Weights of a small GPT-style language model, trained from scratch on English Wikipedia.
Architecture: RMSNorm before each block, rotary positions, tied embeddings.
Each number is 128 + 24 x the weight over its row's rms, rounded and kept within 0 to 255. Layers, rows and columns count from 0. The size above them is the row's rms in percent of the matrix's.

# layer 21 attention key, 64x64, rms 0.145, rows 21-63, columns 0-63
size [ 81  87  71  84 111 101  86  64 104  92 112 108 100 122 130 110 107 105 121 129  95 118 106 126 111 109 103 119 116 118 118 124 119 115 117 112 115 103 124 109 112  91 118]
[[116 144 140  88 131 141 105 106 106 135 108 119 146 139 115 115  80 161 112 140 141 119 133 156 142 106 165 157 129 106 133  86 109 141 136 135 146  80  94 113 114 124 108  75 114 165 139 109 134 118 135 147 198  96 129  94 116 156 110 155 144 144  91 141]
 [157 209 147 118 101 162 129 151  88 101 107 129 162 124 112 139 128 111 122 159 144 122 159 139 141 129 111  97 109 126 130 132 133 186  83 149 112 141 125 106 129 162 128  91 147 139 114 104 107 137 150 129 124 130 103 174 132 161 134 132 167 139 117 152]
 [109  95 106 138 144 104 142 134 110  60 119 129 115 123 110 167 196 124 130 158 106 112 101 115 141 123 156  94 166 143 102 135 142 133 141 113  96 148 111 147 103 132 124 163 157 113 121 101 133 130 123 121  66 129 119 119 130 133  96 152 161 139 167 143]
 [161 102 163 146 114 138 162 129 125 109 133 104  85 130 149  93 114 149  82 145 121 162 142 115 140  92 110 145  81 112 119 102  99  90 137 147 173 150 133 137 165 114 155 116 104 113  98 134 124 136 163 135 157 102 157 140 119 159  93 122  94 122 154 112]
 [114 137 131 158  99 117 121 119 140 101 118 125 135 136 159 160 116 180 116  93  74 133 169 149  83 134 165 135 126 144 131 104 145 127 148 130 147 142 153 119 173  98  99 165 127 167 133 160 116 154 124 136 156 125 146 156 136 159 117  71 132 159 116 123]
 [140  84 134 129 148  95 138 116 119 124 129 137 104 120 106 121 132 121 120 144 107 124 186 119 105 120 144 118 109 113 154 142 122 144 162 141 120  94 122 125 109 101 115 169 131 110 139 102 170 150 123 159 165  86 152  72 123 122 101 169  88 146 101  76]
 [144 144  97 111  94 149 142  95 185 136 120 102 112  99 122 111 115 119 129 127 195 160 106 143 115 155 166 145 135 100 124 113  95 130 147 127 127 104  89 166 112 149 138 125 120 128  90  82 131 117 146 135 155 134 118 109 160 118 152  76 119 158 130 138]
 [187 142 150 141 153 122 153 127 149 125 130 129 132 123 109 135 131 140 125 148  66 113  74 136 136 105 168 103 159 163  77 111 123 137  85  85 142 176 101 129 132 127  96 143 122 102 126 151 125 127 118 106 118 142 135 166 110 113 118 101 126 138  95 144]
 [149 102 117 150 124 135 113 150 103 131  91 134 140 116 117  93  94 149 102  90 148 156 155 142 159 106 141 185 142  88 125 134 133  95 131 128 120  90 112 128 114 110 125 125  93 111 104  89 134  85 143 111 148 128  97  69 132 155 130 157 100 107  98 111]
 [140  89 117 182 161 123 151 113 133 130 138 143  97 155 134 154 151 133 130 112  97 107 145 111  90 104 106 149 172 136 140 127 143  76 126 116  82 142 137 163 102  93 126 138 129 165 139 138 168 128  93 147 107 158 165 143 109 110 113 104 133 145 121  91]
 [113 152 134 154  78 124 121 135 166 140 103 142 122  99 134 161 120 152 153  97 164 113 145 123 127 112 104 155 125 137  96 163 177 124 158 120 125  94 118  97 123  91  94 128 124 127 127 132 115 115 118 114 136  92  94 148  58 113 123 172 148 149 153 137]
 [127 136 129 101  98 142 111  91 147 127 115 159 144 123 161  97  74 122 134 164 189 112 131 112 142 134 155 142 117  58 152 147 123 151 115 146 125 133 154 106 141 143 163 104 123 134 143 119 136 122 132 140 140  91 109  95 129 138 135 155  61 125 115 147]
 [137 131 106 119 105 140 136 115 194 123 134 156 112 133 126 127 137 173  86 130  81 139 123 117 150 131 109  69 116 115 133  97 146  88 148 119 134 116 110 140 100 165  97 164 147 120 134 110 114 134 147 140 124 141  83 142 165 132 113 126 168 180 106 128]
 [ 97 169 146 124 142 114  80 110 129 119 142 142 158  99 126 111 134 121 100 125  97 139  97 150 121  97 133 131 128 178 140 145  99 180 127 109 102 167 157 127 153 121 121 154 103 116 130 119 145 129 134 111  99 113 108 178 138 193 144 108  93 122 117 155]
 [153 104 144 142 136 102 109  93 161 153 154 115 158 137 130 143 123 132 100 141 169 160 134 182 147 114 172 159 126  82 171 115 116 138 138 156 123 118 107 132 109 104 153 137 134  84 136 127 130 119 106 139 156  76 136 105 104 144 124 164  81 126 114 113]
 [115 120 143 142 170  63  90 116 154 112 155 120 118 112 129 155 150 118 141 151  87 106  82 125 108 100 128 113 146 166 159 146 133 152  89 129 134 159 165 139 134 113 111 140 143 107 124 148 162 143 142 106 126 167 137 188 136 125 131 101 138 141 118 158]
 [165 149  87 155 138 167 112 101  99 164 101 135 130 104 163  84 163 101 127  96 147 145 126 117  95 105 113 152 124 132 124 140 108 148  96 158 101 110 137 124 121 121 120 128 128 150 158 135 134 144  99 150 142 122 174 141 104 161 142 140 176 148 178 114]
 [122 137 150 124 129 154 139 139  84 128 100 140 106 125 118 136 110 122 115  89  91 133 146 122 109 141 168 143  95 128 105  83 133  96 154  90 100 150 120 134 125 120 142 139 151 174  89 137 147  87 122 149 150 130  90 131 159 134 113 104 123 105 202 146]
 [119 169 134 163 139 126 133 136 114 120 109 147 102 104 126 114 131 117 115 118 139 185 102 122 104 118 105  97 152 120  90 121 100 148 129 124 133 108 186 180 110 160 127 139 161 105 104 105  94 163 116 104  91 122 168 166 123 142 146 120 169 142 107 141]
 [ 85 116 105 128 124 148 134 117 115 149 130 110  87 158 137 139 153 122 198 129  97 106  83  99 141 148  90  98 151 130 121 112 157  94 129  99 115 165 111 151 147 108 112 148 106 145 145 137 147 139 130  92 138 179 170 121 117 111 124 107 156 113 152 132]
 [145 136 143 155 142  95  91 158 115 115 102 119 138 140 110  92 140 135 106 173 118 143 121 137 109  85 121 151 136 150 114 146  97 134 121 152 138 109 137 163 138 126 141 107 196 170 135 146  92 131 160 127 130 100 183 121 164 161 141 143 152 153 106 107]
 [156 126 112 119 101  85 133 133  67 120 149  88 120 112 115 115 150 105  94 135 123 144 123 146  87 139 161 110  97 109 139  82 121 127 126 135 140 154 116  93 102 115 174 126 127 182 111 159 155 125 120 145 161 148 105  93 119 103 146 140 125  86 141 114]
 [106 126 137 130 150 150 129 106 144  98 166 133 149  92 138  97 134 168  94 121 132 132 140 166 151 160 139 153 152 121 150 119 168 129 162 124 142 143 122 175 104 157 109 108  89  92 132  99 174  97 112 122 122 121 118  79 100 139 174 143 133 111 100 124]
 [124  89 140 160 160 106 103 104 138 125 115 113 141 120 138 120 131 138 132 134 143 111  84  91 141 154 126 163 153 122 117 123 120 151 109 143 140  96 178 155 127 119 107 124 125 116 108 125 198 133  94 129 117 108 126 157 131  96 116 172 135 209 128 134]
 [132 132 131  99 176 118 133 136 135  82 125 107 160 115  98 104 119 117 145 147 108 152 141 126 101 128 138 123 103 172 164 108 127 142 144 136  90 118 132 115 139 117 121 162 116 147  80  92 146 131 157 125 149 165 138 167 147 185 107  90 180 148 139 126]
 [ 76 144 109 116 141 124 142 111 160 114 114 151 133 118 131 142 120 149 146  67 112 106 102 118 177 124 163 135 134  94 115 129 163 137 149 119 122 157 156 132 137 127  89 136 108 113 105  91 117 162 114 123 110 122 120 147 132 166 130 157 186 140 157 179]
 [136 120 139 123 149 145 104 127 131 142 131  77 108 137 125 115 190 115  76 153 140 131 116 128 185  55 151 120 122 101 135 142 144 113 124 142 140 156 139 141 134 143  98 101 161 129 154 145 160 107 149  68 139 128 160 141 128 139 137 106 122 134 151 122]
 [107 134 121 141 114 147 144  71 137 129 136 126 160 122 120 115 183 117 168 121 103 143  79 132 133 131 124 105 148  77 141 144 111 144 155 110  95  81 106 111 101 157 137 154 173 104 107 127 115 146 122 124 182 145 141 122 127 104 124 165 129 120 106 161]
 [ 95 120 117 135 122 130 134  81  98 163 124 121 180 126 113 123  90 188 183 118 131 139  79 125 151  99 153 136 127 144 144 139 101 144  78 143 141 135 153 135 150 108 119 133 155 122  94 125 121 131 136 103 147 158 154 160 163 153 149  97 140 118 132 119]
 [126 179 178 149 150 115 115 141 130 116 142 103 148 104 139 122 133  92  72 159 137 137 112 127 146 125 146 116 127 121 150 142 115 156  96 130 115 143 173 159 140 137 116 114 108  94 111 134 144 133 115 124 148 149 155 179 118 134 125 107  90  74 113 185]
 [139 176 127  95 152 138 155 143 124 123 142 139 114 150 121  96 127  86  99 142 123 135 137 133 145 133 122  79 135 160 153 117 129 181 115 114 147 123 118 152 162 113 140 115 116 104 152 114 116 118 134 124 130  92 174 162 153 126 127  59 126 143 183  93]
 [161 135 107  88 169  88 181  78 114 156 152 130 141 121 134 222 148 111 121 125 116 129 141 132 124 111 112 113 125 125 133 153 156 138 130 158 146 118 129 110 107 146  81 130 123 134 117 128 145 144 115 135  99  84  99 115 144 128 156 130 117 148 121 139]
 [113 146 117 134  89 126 149 144 160 125 103 149 136 130 132  71 111 137 140 121 143 153 111 124 122  71 135 103 135 127 151 145 116 154  74 151 103 141 154 149 150 108 123 136 153 103 114  90  98 156 155 143 126 176 120 180 128 163 128 109 168 123 119 160]
 [145 113 130 134 131 100 104 133 152  97 169 119 103 108 109 122 165 100 131 143 105 110 116 147  93 110 175 127 107  95 133 111 116 133 180 140 149 109 103 118 150 120 146 128 147 144 156 128 147 134 135 157 131 156  91  75 182 171 159 116 116 167 117 113]
 [117 105 146 123 118 132 153 155 133 106 134 194 102 108 126 125 143 140 146 112 111 127 183 160  99 116 149 107  94 112 120  70 161 131 158 122 127 131 105 110 148 139 137 116 136 134 124 161 118 146 119 181 130 163 112 103 126 146 103  81 141 111 176 139]
 [128 101 111 115 102 107 157 120 112 122 103 127 110  96 146 114 143 167 145 117 148 150 123 116  95 151 119 135 132 163 130 154 168  79  84 112 112  75 132 113  54 129 128 125 107 132 102 163 132 103 145 113 123 168 109 117  85 136 116 152 138 114 118 144]
 [125 112 142  96 128 122 108 110 153 125 160 147 125 156 105 143 116 143  86  94 102  70 101 132 101 120 187  97 152 130 159  84 150 150 155 106 116 135 126 104 119 124 128 156 144 117 147 129  80  91 111 164 147 108  94 110 149 127 122 145 105 107 151 130]
 [104 161 146  86 112  96 149 128 135 128 139 164 126 130 150 116 137 122 123 153 102 150 144 190 160 131 106 109 112 131 122  80 148 167 138 144 158 174 155 162 118 151 169 164 106 133 124 120 115 137 106 141 114 146 150 106 121 122 151 110  98  93 160 156]
 [109 149  89  99 124 160 138 147 127 173 108  80 130 123 138 109 118 113 168 154 168 107 136  84 157 121 115 108 130 122 115 124 152 148 107 104 115 120 146  99  97 132  87 134 155 147 148  77 140 125 127  98 120 174  81 120 115 107 124 120 116  82 128 122]
 [ 93 172 156 124 151 120 151 127 172 106 126 168 129 112 125 132 117 100 129 131 172 109 117 132 192 149  56 120 150 116 118 122 133 142 140 110 118 109 160 150 119 117 140 135 113 111 150  91 120 128  93 131 103 141 143 144  95 117 122 148  72 106 109 133]
 [126 121 115 123 132 125 112 127 114 110  82 152 134 115 106 146  65 151 132 141 135 131 159 109 155 134 125 128 164 157  75 128 160 138 161 121 145 130 137 124 110 124  98 120 120 135 131  43  57 106 137 106 121  94 127 115 124 132 129 140 129  98 137 117]
 [139 148 105 132 164 149 137 123 136 156 125 103 132 174 112 142  63 121 103 123 117 121 141 103 108 119 133 149 137 128 119  99 119 148 117 106 115 110 165 152 132 171 129 164  98 128 132  85  81  91 126 108  79 120  98 113 122 138 113 177 123 170 117 146]
 [154 137 144  95 112 156 118 157 143 115 104 136 166 111  94 104 116  71 147 135 127 170 134 115 109 110 114 160 143 138 165 114  98 179 132 107 137 135 146 148 138 133 145 115 144 134 166 141 160 128 168 114 106 122 136 184  70 131 134 127 146 151 107 134]]
# layer 21 attention query, 64x64, rms 0.138, rows 22-63, columns 0-63
size [ 91  90  90 111  84  89  86  84 112 102 115  95 128 105 115 124 120 122 106 121 114 111 124 113  97 120 121 103 124 105 122 114 103 102 113 101 108 128 106 109  99 111]
[[135 171 102 125 182  99 150 137 130 135 160 108 195 112 133 147  70 141 132 115 160 135 102 141 142 131 112 135 127 123 139 100 112 111 102  92 149 128 108 148 120 139 142 127 160 109  94 132 147 132 152 104 120  59 130 115 118  88 135 143 100 135 118 119]
 [149 109 176 108 112 124 127 137 171 129 145 173  92 111 112 137 140  92 128 171  94 129 111 115 155 133  92  95 118 144 115 126 139 155 116 129 110 158 143 109  90 132 134 136  97  90 121 107 170 123 110 111 121 158 144 149 168 105  89 148 104 105 116 168]
 [144 121 125 175 124 124 138  92 111 164 137 150 159 119 157 104 109 178 132  99 130 123 140 131  79 115 193 113 128 108 120 108 140 115 125 122 136 109 134 103 143 200 116 165 150 145 134 155  78 102 139 109 107 100 133 128 130 115 123 154 122 145 122 149]
 [ 95 109  79 139 128 131 135 127 177 172 126  70 131 159 141 139 180 137 160 136 110 104  75 134 153 164  89 101 133 161 108 121 118 132 100 150 131 115 134 151 100 123 117 128 120 127 118 144 153 158 125  98  97 134 120 117 109 110 153 130 137 119 172 118]
 [151 141 126  87 113 178 117 122 164 164 145 106 115 142 161  87 141 135 151 144 126 174 134 153 128 126 132 136 122 120 113 118 113 123 134 129 136  79 108  80  94 123 108 117 160 108 119 123  94 127 111 120 150 182 112 141 174 152 130 103 159 101  90 112]
 [127 132 124 127  87 135 152 200 150 141  84 102 144 121 148 145 103 103 139  83 145 140 133 151 133 115  93 183 127 124 117 152 118 121 133 112 140 141 143 128  92 137 138 131 163 172 160 106 149 113 126 146 148 108 102 138  95 158 152 114 148  89 124  94]
 [145 108 153 121 153 110 124 137 124 130 160 136 110 109 118 111 117 148 145 128  92  99 122 108 106 135 130 160  84 148 107 150 133 106 128 132 130 152 115 132  82 172 132 168 153 141 126 153 167  85 122 116 149 198 121 101 139 145 103  95 124 121  95 180]
 [151 140 168 145 122 125 135 118 126 147 102  80 106 138 119 112  98 106 116 130 191 119 152 108 152 104 118 156 129 128 175 122 121 126 104 148 138 146 149 104 149 135  86 151 116 122 166 146 145 172  98 164 124  85 160 161 123 129 139 106 116 139 172 100]
 [114 117 138 124  86 106  58 190 153 101 104 159 106 120 154 120 139 140 153 113 126 123 157 101 127 107 143 126 118 141 113 116 135 153 143 161 134  88 102 107 129 112  76 127 136 171 127 136 127 129 122 114 132 129 134 165 150 139 119 117 171 160 163 161]
 [147 103 117 110  97 149 149 113 169 115 103 139 151 145 113  92 123  78 146 179 145 147 134 140 113 127 143 124 139 163 121 145 135 147 129 144 124 191 154 127 170 132 102 110 107 113 114 124 143 148 135 155  76 139 128 159 133 151 146 121  88 146 181 113]
 [ 98 148  92 152 124 134  93  60 113 132 119 137 156 128 142 101 120 126 109 112 154 127 132 117  85 156 110 126  75  81 153 150 153 136 152 122 154 120 118 108 160 168 136 118 129 137 116 126  74 118 153  89 146 155 121 102 132 161 132 116 147 128 100 118]
 [ 95 108 135 147 176 127 158 158 100 114 140  79 173 150 123 148 115 139 141 115 151 140 156 111 151 179 152 121 123 136  94 129 115  99 136 130 112 112  85 110  93 102 151 157 146 127 116 142  75 115 135 112 151 137 173  98 136 103  98 129 125 135 118 154]
 [103  99 174 145 107  99  94  68 165 142 144 146 121 124 116 143 108 122 142 153  86 132 108 116 108 104 143 131 134 173 144 150 121 126 117 113 142 185 151 121 131 109 123 136 119  88 119 132 151 157 135 151 158 156 137 185 144 119 133 102 116  93 104 133]
 [138 128 106 125  99 184 111 161 120 144  93 110 138 137 133 104 118 103 164 129 153 136 151 101 165 105 128 112 148  93 120  89 108 101 117 199 137  96  88 150 112 101 102 102 128 140 132 113 110 131 126 114 155 125 122 104 124  95 128 167 136 127 154  90]
 [128 109 138 111 135 113 110 130 143 129 149 132  79 117 129 113 147 111 169 150 104  97 109  94 119 121  98  80 155 174 103 117 154 124 114 130 149 144 151 117  98 125  92 118 109 142 157 149 185 100 116 101 119 199 127 150 168 125 125 131 157 120 127 128]
 [104  88 107 107 134 141 158 155 143 143 101 140 113 136 157 140 170 129  91 107 103 111 142 142 189 134 112  84 159 134 107  95 124 131 136 125 115 181 148 100 115 129 118 121 104 158 148 120 136 164  63 121 106 155 130 127 159 133 110 130 118 130 146  97]
 [ 95 155  89 124 185 119 124 140  74 168 135  99 117 129 129 132 149 127 102 128 143 128 119 132 159 154 137 114 104 145 103  93  85 145 155  91 150 155 158 146 105 108 155 123 151 166 109 186  98 101 136 119 148 115 125 114 119 143 143 126 102 103 139 124]
 [117 139 133 157 164  97  73 107 118  84 170 104 134 126 126 158 127  91 114 149 113 131 104  94  98 157  77 103  92 141  94 143 155 154 107 140 126 123 113 128 113 149 115 108 170 141 114 154 162 124 148 123 153 191 134 114 134 119 127 127 127 129 127 114]
 [113 119  97 124 142 152 103 153 139 115 133 144 127 158 118 150 156 167 161 106 100 118  82 103 137 109 110 153 168 131  95 142 138 102 144 142 145 148  70 171 133 111 139 151 173 170 137 117 151 121 147  76 106 130 153 122 108 113 141 145 163 131 143 144]
 [120 113 149 119 152  64 109 115  90 123 145 163 133 151 155 114 142  99 118 166 104 142 142 134 141 112 141 125 109 151 126 120 137 159 159 174 167 109 136 131 125 154 195  98 157 111 129 161 136  81 154 148 125 150 101 126 159 130 109 137 107 116 132 144]
 [156 119 131  88  79 140 135 136 140 165 109 116 130 122 103 132 116 159 114 164 125 194 112 157 153 131 159 105 172 126 120  83 118 142 114 130 142 143 153 136 154 107 152 147  99 122 122 111 140 117  93 131 159 109 114 143 123  70 173 152 128 119 150 145]
 [101 133 128 136 154 131 119 121 130  88 170 107 129  99 118  84 113 170 109 104 131 162 139 129 145 148 128 153 142 159 143 140 154 156 151 103 123 134 144 162 143 143 117  94 123  66 133 115 128 143 148 111 187 133 148 130 130 127 167 151 143 169  88  93]
 [152 149  88 136 196 116 113  99 124 128 120 118 152 151 158  74 111 141 164 148 166 135 140  89 115 148 127 133 104 154 138  93 128 135  97 114 152 139 127 124  78 149 130 121 139 134 133 137 161 116 124 115 126 153 142 166 109  79  82 145 129 144 132 109]
 [138 145 129  78 144 111 129 142 114 114 154 140 154 100 121 107 142 122 125 135 130 125 157 169 151 116 158  94 151 123 151 122  97  72 168  94 108 112 157 103 120 109 114 174  85 128  96 110 120 138 149 104 142 138 105  97 157 171 121  97 124  94 109 135]
 [101 110 137 140 192 118 117  94 134 106 123 125 114 110 157 107  84 115  87 100 111 116 121 134 168  86 110 119  85 142 124 161 129 116 120 132 137 164 118 113 153 150  91 135 130 141 135  98 111 191 140 114 145 163 147 158 117 161 131 147 145 106 134 112]
 [144  92 152 125 123 191 149 141 143 149 145 139 123 132 123  96 151 124 108 141 101 158 144  84 162  94 147  84 139  91 114 129 111 120 126 143 118 139 134 130 132 145 160 109 158  97 106 129 114 132 145 108 163  78 132 133 186 100 165 135 109 156 150 133]
 [100 136  91 108  91 163 139  72  87 132 140 104 139 133 167 146 125 113 154 169 121 119  96 140 133 122 137 127 129 123 124 154 126 141 143 102 130  99  78 135 113 149 110 128 168 138 141 136 156 125 130  99 146 206 150 131 107 158 134 133 128 119 101  95]
 [119 137 125 156 122 140 151 101  73 115 116 108 148 125 147 118  73 170 155 104 139 124 104 126 121 100 152 142 108 127 131 117 176 134  96 136 154 151 146  91 119 127 113 151 172 155 130 117 116 109 183 121 101 148 132 150 126 157 124  88 176  98 132 119]
 [143 170 151 143 123  90 138 101  70 143 169 136 113  95 132 123 152 153  97 167 120 129 137  96 123 131 137  98 118 140 122 182 162 159 133 142 128 137 158 136 116 137 131 108 141 124 126 162 164 136 132 136 140 132 115 165  80 163 130 102 104  80 118 145]
 [147 146 107 115 157 129 163 171 128  62 136 154 133 125 122 141 147 107 110 127 124 120 150 114 113 147 145 118 153 140 162 109 171 182 132 113 120 138 117 101 152 133 101 182 156 153 105 121 132 117 113 110 108  77 160 103 138 133 135  79 129 159 125 135]
 [149 116 161 107 121 134 132  94 121 105  82 113 122 138 125 187 106  99 145 140 127 130 138 131 139 106 140 115 121 131 139 137 134 162 121 177 132 103 152  78 132  97 123 125  70 123 115 111 143 152 147 119 172 125 143 154 191 132 150 144 125 173 150 109]
 [ 85 132 109 134 140  87 105 117 120 119 156 126 138 144 128 101 114 119 109 110 120 120 128  88  74 141 118 101  65 146 120 157 143 130 116 103 143 120 140 129 128 135 106 112 161 161 146 125 111 110 133 111 136 188 112  98 125 172 107 101 166  82 107 155]
 [151 110 119  86 132 150 134 140 209 136 130 136 115 133 128 120  94 144 110 135 124 166  95 154 115 117 140 125 124  90 115 122 101 113 131 136 132 109 133 170 148 134 168 173 148  81 132 121 144 145 141 163 124 119  96 128 138 116 162 125  86 182 118 135]
 [ 92 143 115 115  89 117 129 139 119 105 149 156  68  89 156 104 138  92 137  72 147 128 157 181 151 115 132  98  88 106 105  86 118 118 137  87 127 127 130 143 125 111 131 147 111 134 123 132 120 173 116 134 113 128 120 113 146 153 141  91 105 135 132 163]
 [111  99  98 121  75 103 109 135 112 143 110  93 138 125 113 108 146 129 165 142 126 123 147 109 137 131 112 106 107 148 128 110 153  88 128 108 106 113 124  75 116 117 100 114  73  98 115 142 132  78 121 126 146 139 171 112 151 126 158 163 142  91 170 101]
 [138 142 149  99  94 111 147  95 148 136  91 165 122 127 130 121 126 134  90 103  77 103 113 164 121 112 174 124 164 115 198  87 117 147 114 140 144 143 134 110 144  90 115 157 129 112 152 104 121 100  94 130 139 110 130 167 108 131 140 108  99 128 133 113]
 [103 160 174 135 115  92  96 112 119  89 127 140 105  93  83 118  96  71 134 116 146 148 134 136 120 101 122 140 112 145 135 128 138 162 115 102 160 165 159 156 138 128 148 146 116 189 128 120 133 154 115 133 138 147 141 133 141 127 197 129 122 113 131 139]
 [132 145 131 115  95 145 132 159 138 156 112  71 136 102  68 112 138 122 124 123 144  90  89 104 114 125 135 106 131  95 127 149 133 129 135 107  83 114 110  91 109 155 109  97 170 153 104 111 147 151  57 108 117 131 100 134 130 129 156 121 140 108 118 128]
 [103 160 124 156 137  99 132 136 133  96 156 118 114  89 106 142 120 109 111 137 165  75 150  97 113 124  97 155 107 139 119 162 121 163 145 107 128 109 100 151 127 115 115 116 166 146 166 129 181 145 107 178 141 149 108 136  84 152 146 146 123 106 115 104]
 [137 137 130 155 187  62  97 137  89 127 117 138 154 122  83 106 103 114 113 119 162  85 107 163 121 128 123 174 155 136 102 136 160 133 174 102 131 139  90 109 136 140 119 108 153 119 126 151 109 103 108 108 148 129 142 101 119 138 117 112 130 109 139 100]
 [151 128 160 157 166  80 116 151 122 118 151  86 147 130 117 135 110 125 111  82 127  86 109 130  85 120 118 113 118 112 169 137  85 141  91 110  99 130 144 137 109 155 122 128 106 165 138 152 138 114 121 110 149 119 100 153  86  96  88 146  95 155 121 113]
 [108 120 134 118 113 186 126 143 127 139 135 175 148 129  77 132 125  56 124 134 126 167 170  97 107 158 130 100 103 126 137 114 107 167 157 108 123 117 175 146 135 144 141 159 125 139 164 145 156 103 166 118 126 132 114 144 128 124  87 130 136 112 132 133]]
# layer 21 attention value, 64x64, rms 0.193, rows 0-9, columns 0-63
size [ 97  99 110  82 100 107  98  92  91 104]
[[125 147 149 149 126 154 113 114 105 136 136 161 129 148 150 114 120 133 132 176 161 153 138 178 108 162 146 118 162 129 120 163 168  89 112 113 155  71 141 134 132 121  91 175  97 138 143  91 166 106 133 118 135 141 146  95 141 132  97 100 132 122 148 106]
 [179 129 133 119 164 154 112 119 123 138 167 117  95 126 133 121 113 137 140 124  92 110 107 105 146 161 177 104 192 171 168 163 116 154 158 190 127 124 126 134 120 103 124 105 125 106 120  99 120  84 128 112 117 138 125  92 128 118 140 127 139 122 128 148]
 [ 90 155 122 138  96 112 128  77 145 102 104 138 124 108 134 152 131 103 160 117 176 113 133  94 136 126 119 149  87 152 105 120 139 182 136  82 125 104 152 145 143 131 146 149 126 129 144 118  94 172 115 133 168  98 126 129 180 139 107 128 158 132 108 155]
 [116 148 121 101 124 158  90 133 154 131 149 149 109 106 107 140 144 110 122 150 135 159 116 101 135 102 119 157 101 142  89 112  95 136 104 123 204 114  89 148 147  76 124 125 156 158 124 116 102 121 163  94 108 129 160 121 129 134 128 156 106 102 167 137]
 [ 97 125 112 117 123 135 134 139 128 160  75 180 160 126 172 116 145 124 131 119  98 144  75 143 105 118 102 130 122 123 128  93 102 124 144 113 114 124 127 123  82  91 125 172 118 140 106 168  93 107 123 151 123 120 128 113 116 146 123 181 164 111 159 153]
 [137 117 131 116 119 112 120  85 137 148 113 198 161 141 133 133 120 131 151 102 127 125 121 165  79 112 110 133  65 169 117 112 142 134 134  96 175 130 121 156  90 172 132 176 134 116  90 138 107 113 151 128 120 126 156 130 117 147 125 125 129 136 111 159]
 [126 143 144 118 115 137 121  84 165 146 106 109  86  99 112 155 100 128 109 150 114 141 127  94 151 164 151 112 110 155 107 109 111 155 117 101 133 150 154 118 142 139 156 106 153 141  91  98  86 105 113 132 159 148 170 166 108 106 121 107 115 105 121  70]
 [141 123 133 134 131 105 153 141  89 136 145 118  96 114 125 152 126 100 139 107 136 147 125  93 157 107 104 197  84 126 113 124 103 111 130 113 154 157 142 115 164 131 143 111 167  95 133 116 152 145 144 140 144 171 186 156  98 163 171 120 121 135 148 130]
 [142 129 104 133  98 133 141 125  85  65 128 140 136 160 120 120 106 154 154 135 186 127 153 200 106 103 134 144 109 123 125 126 131 105 128 145 147 132 125 130  94 167 137 107 106 115 153 115 152 121 142 110 113 115 118 136 132 118 146  65 125 154  91 158]
 [140 140 105 113 123  95 107 110 129 134 170  86 142 140 127 125 124 105 167 101 141 117 152 115 159 107 135  71 158 152 120 126 178 126 143 148  69 143 151 131 129 139 122  64 133 138 150 136 143 111  83 147 109  81 118 120 122 107 103 132 147 139 112 142]]
# layer 21 attention output (transposed), 64x64, rms 0.203, rows 0-9, columns 0-63
size [ 87 102 111  73  96 116  93 102  91  84]
[[ 98 147 143 112 111 169 111 124 143 112 134 133 109 121 150 125 119 103  23 170  91 142 116 184 147 132 103 127 148 168  96 147 131 148 121 125 134 154 107 145 130 116 124 137 129 139 125 137 152 122 129 108 138 129 160 132 146 160 142 124 138 161  89 117]
 [176 116 143  97 135 144 115 128  86  86 152 119 105 159 116 130 128 133 110 116 155 117 126 116  90 182 162 116 126 138 134 114 144 152 135 148 110  92 132 122 142 126 120 105 105 170 132 159 140  84 152 152 183 124 142  97 128  85 150 162 162 130 113 140]
 [143 151 106 125 117 103 146 136 124 126  90 201 167 137 125 136 105 148 132 133 138 147 106  93 150 124  99 128 147 126 129 102 148 116 135  97 143 136 117 144 104 132  94 170 136  76  87 173 108 166  88 101 144 128 126 143 121 126 165 155  91 132 145 123]
 [134 128 127  83 104  97 118  88 141 132  99 119  93  94 106 139 151  93 139 160 145 121 150 140 118 128 115 147 101 139  85 119 134 124 141 151 161 142 104 177 116 175 150 103 143 144 139 154 155 143 103 117 135 145 133 101 123 118 119 165 102 108 199 133]
 [102 173 145 105  56 113 108 146 153 125 118 107 127 113 137 123 137  96 148  70 141 151 145 157  96 127 124 131  81 143 140 137 140 153 131 103 131 133 112 162 125  95 119 153  79 100 132 102 108 110  84 116 151 140  95 151 120 110 116 155 135 120 131 125]
 [118 127 115 127  87 114 166 134 157 137 114 162 161 127 161 172 141  95 155 109 134 115 129 178 113 106 111 141 101 172  90 138  98 134 148 112 154 135 157 136 120 122 113 146  82  94 112 132  82 101 168 137 136 115 124 120 120 153 121 155  77 129 141 132]
 [138 146 146 204 130 152 157 119 117 173  76 130 105  65 117 140 152 132 139 130 144 117 135 121 158 117 145 104 153 115  97  92 138 124 120 102 101 115 133 137 138 170 100 130 117 110 112 141 110 115 103 148 133 118 181 122 102  97 115 128 128 113 111  97]
 [136 104 125 119 169 148 150 150  87 129  80 110 109 122 139 148 175 128 125 131 108 139 152 118 178 109 128 135 112 103 131  73 121 119 157 154 167 135 138 108 138 137 136 162 131  85 158 139  88 128 124 172 111 186 118 108 130 124 113 120 128 128 154 155]
 [160 143  98 159 129 129 144 154 118 129 142 134 154 164 132 179 110 148 155 161 139 122 113 170 132 107  99 133 172 169 134 197 135 142 148 181 133 133 148  95 112 129 122 133 108 125 134 139 160 158 151 123 125 127 126 129 142 144 151  78 124 161 126 152]
 [157 124 134 138 172 129 109 140 108 101 130 147 159 127 119 108 114 167  98  81 146 110 103 136 101 133 143  82 105 147 117 102 123  63 166 168 136 123 157 103 120 121 115  94 113 164  94 129 156 142  74 102 111 117 126 114 122 124 107 123 110 124 114 145]]